{"num_hidden_layers": 11, "hidden_size": 96, "num_attention_heads": 3, "num_key_value_heads": 3, "head_dim": 32, "intermediate_size": 192, "vocab_size": 22039, "hidden_act": "swiglu", "norm": "rmsnorm", "norm_place": "pre", "norm_eps": 1e-05, "positions": "rope", "rope_theta": 10000.0, "rope_fraction": 0.75, "qk_norm": false, "attn_scale": 0.177, "bias": "none", "tie_word_embeddings": false, "parallel_block": false, "init": "orth", "init_std_qkv": 0.05, "init_std_o": 0.05, "init_std_up": 0.05, "init_std_down": 0.0, "optimizer": "soap_variant", "learning_rate": 0.00394, "beta1": 0.95, "beta2": 0.95, "weight_decay": 0.072, "lr_head": 0.009, "max_grad_norm": 1.0, "warmup_steps": 200, "schedule": "wsd", "decay_fraction": 0.46, "decay_shape": "linear", "final_lr_fraction": 0.0, "batch_tokens": 32768, "max_seq_len": 256, "doc_mask": false, "train_tokens": 173900000, "max_steps": 5308, "dataset": "wikipedia_en"}
Each number is 128 + 24 x the weight over its row's rms, rounded and kept within 0 to 255. Layers, rows and columns count from 0. Numbers have three digits each. The size before them is the row's rms in percent of the matrix's.

# layer 2 MLP up, 192x96, rms 0.15, rows 159-191, columns 0-95
101:113118137137108104085143148133131161107107102172109083088140132145122097103150115106152157109120146123142078098163141199120103151111165119126089104115143141130129123146123101124132134151130147110129167113113131185101173157118168170139123147144117138119143104101126155131130130071108124113
102:143124142097172103134128102130097117090147127163178047169138120083138131126135070094150138125137131136125132136155114137118126140148131119108084094134162164079092114126132124128162111133153104127153122130144081113112092145142107139098164135138090144158115154138123161132118141122133141106
108:171151143095137051146136107159111160122143159186141093148069127125152138134090133120103137137130158120139116135152125082152136175144127110150159146131150142130068102095170100106122153124108100115139126113137115093099142134155147137115097124142126134138101121133135142166105121112134131143
105:147148135136098120131106117164146121122148130126117125106213111077134092153111118112115165175159119111132139121118158163162128136115088108111090134101130135131135164132147115134145153121122099084145068134131123126133121157147133121095150106080166114104158139144105088172128111141123118102
094:168151168158123146153118136154121142126148131154116153117135194141129109100147107141110122139149142132110132119123104130115098121099114122134115188092117114179131146142102170170044116098149166136115177126127108159129166120122153132138113146129166122112131135112133139149082125155127115147
098:112152164141118114136111085152112143126165139140110119172122132126094127140088157105123125173089144139135150115126168163115116163135145130121138151145105141142134121080148087142156174154100155139130093137133056154134124126117094131119150129098140135135132054101128098147159142103111148133
095:161117136105131094117133122096148131134118110118141156133109119114130116115133111048127137125164107128110104124145085171139104128135154121148145137110111140090170135113133144124163130099103162129065133127111111135135136146115164179121166160075054110140125126115111089136133129134164121113
086:114138099151143100123123116129139127152127127111140152149146103145086089173100147104126128105157127124109111115122097081180119130168195120163124155145141123103099125118114136120122126138091144128122144183094182117161142130137155114162117139182131109124089133105129105117141144159160153097
106:148083127131141177113142133137111147139100155127122100166131094132143086135146148114140156091110191082140091113138146121147059165115154132102123115120128103101124113122110093148156162129097083095114090145128120108102127114100123123149159103141101141165146112149132110118102121129104101120
108:127097136141171111121153119088132078125148146116116141150108106159083121176124144066113139141095130097093137115108121133128107106182157156148156168129136107140119106126078129153118156107123096168114116131087123096139116131143135151161104122117123121153125141178128137153140129134156086160
098:117163160110134129109195120149120114128147116124144086134131133167146172112114124157127113130104149117107118124099109096133120121140165126152126124075106141153118107107147085128134126169104097120154119131107118149132136145139084125155146140127084117151128050159142135092165081130142172139
105:107141168129163112127112132119129114153162089092135103151137116121081140155135132136156130131156109103164166100110120111132153116102133120137122105120157139130160119107110149160109180131146118099142074125124100129135123150136174119141099159156129115159148130142093043130115153135122103074
103:116117150105184101120136162146133137144133115103132090121159144164111140107126077124119117190119078140133122135116089171129134081115128095099112165108141124123084124170121177118122139149144135168154132175122116133119091127139118123103143150163128101111135131129113153140183137131166127123
096:118149135134106087106116130134112118084150134149123124121118147146107127158112162127128086152194162132116176131110139102130143108122086119183084117134121176134110100128110125134138133141104133147176132092122156154123127067126146108115112146151169119108100175151103127127156109166131154109
083:113099138118104126133097133128147131133117121070116124159155129134129094093140153127116142120128172148100141064139154125133137140178147135128132162070186150095116140156146122121121149162158081099102150106079112143134138151159141125150124094150135132144147172141167132099144157123143124141
091:091105146105187131088157128126150140116135115144159147095115156117069112135149116109137153166142097149115098120127102154151097110143142080121144152121106122124145146135105115104092151123109154118148089098127126124074104124160146086117147161098137135113080092139157145138098150150109129150
094:128153145129108121107127136100127081134109142146116107121090091153160147101113097120115117113072172130120126162154131125129128098128091158145158107140143099145131122118105127087124094113155156128103170152070127111160096118141124143152129133065124103073124107104111167113111141120099143160
096:132132142149164136067142114133144166140117119154127110113144126140064119081124158108150155177138088144130100189118118144120137136094150119137141155118136137124184135140126133105135153091092105167125113132149151196136135165128155092137109161127135129144162119132111148130137136130111107104
094:098073127108175115099128141162130167108106128112122115128141127114129136133145081120125094109148094091141114096107125099130103142106153108159116101170140122104104092132104141126139145111031130075115075130151156135136137147115135129101126117149115148153117102147112130124134155139094127145
107:144142120112142150110185119129097049147157118117154150126085161121128133113136152149117140186154143146127095098134093123122073107096120104156108147096140117121163139114106116123094146119124127167107110152170109123095099105111101114131116142138079129133149137121145134115148145155098163127
087:128116090131121156118169094101085083121172145110175167123127120167106134111147121165146143122132109120125100115107100109166133101084139104165139147150084171101104141149125121140109101144123116127149136132164142115136118133150112158110143117139112116158141079150115076152124143102140178107
108:099127104139166148174059101199140145154124115132094130113139136108100094114128134138113154143130091120121106092109132095131127136096100141093100176142118142137166127135127105168146129114109117136122135160169134142134143173163132134163106127120143139119104151135126142163127104116139182097
093:112108119183110124131106107138146172112132147093127104106150143121106125165133110162150130118129156112159127172118126136070185134090138153126107137135173106137150165120116150143076148167120120094155140115114132123124105123151084129105140162140116128175131072131160105114125112097134115152
101:094102141165149164093116110109125143147126111148141122101170140122148100113147147097128149118124138128146104100133156133130088130119099149124107171122134128169132110143143138116127162133127063120108165104131166175149156146174108119131167135155150153141108104149133189151111121163142099175
097:129113125134126091159113177128161129130152114084110166120140108086107137134137135095116108104123138148138099134129087129146076142129145125097139106123128123118099120134151150139146126140072081104070108168105151109140129145156160140119183126084115169091138159125080153118151118133124120140
096:093126126147170161132113139141110149115085104132115115118136141100131121191127141090126134159124134107140172159132149097157132131125169176141162156121126127124079114107120124160156134114166117141136152148169163136123102105123111162132112111137137086120132116156079083140104112085087131157
095:125122122160121122174132087119147091120138099120088117149147144122134080122118061096132160117146139143131159107088150163124121102115179095142087092171138114138097131118112147150125120134135125125147093167118129156131127134104146152119189145133116138123132117123149161106096176121112121170
090:109100158146166141133108072099115157113122132131149105139176119123102122118146150088093151073145161127146136171122094108097116137134181142149150105125078144114093110117118110146136125100126091139088146159144093127142158143161163143144147123160126110121141119110118130123098111094085108123
107:083080127141115134124118143135166092139132136103179146119135167082146135077115128174100119122114089098168104091120095101144117125058098139109112135131137111147165109133142144123119152099140131133120119141144159149102124144183103147170105104117122130109143138135110099108137125141143097149
123:107163101109097140150113099141138145114131106111132136127098128141124063170100138159116106162106095115127141121142095110156136167129143152129102065135143152115112108121125118135108147148072142103101089086158117124100111133075139164164124135109105113105165125139135103107127127170097119110
098:109134109156147135114146142124138158139128118111106122124160109105131134104110162099165115116148117111080111109103122116117106129113119111152119104092152135138153199105079101134100159141153136123116156115108116117151151150125109181190187124133067142101085121148143131116139099149136125145
095:088128120156157109126126145142107143069098154137152140123175175091076140137125152130135135127170104095137140143140133133149107105095116097130116152099124114112137134146143115108122139110151184158127150121120108095098115109158138087107109110142181137108130147125128148114111152199088119126
099:129154160116088129115129110138136114134124143152175075130115083167115110125123126102141115115073124121133098161102158133126114140164147122109151130130079132124134148142157120117141159117129137144167162101110108139180117137169162100113149156102138174115103115130176178144157167155115131134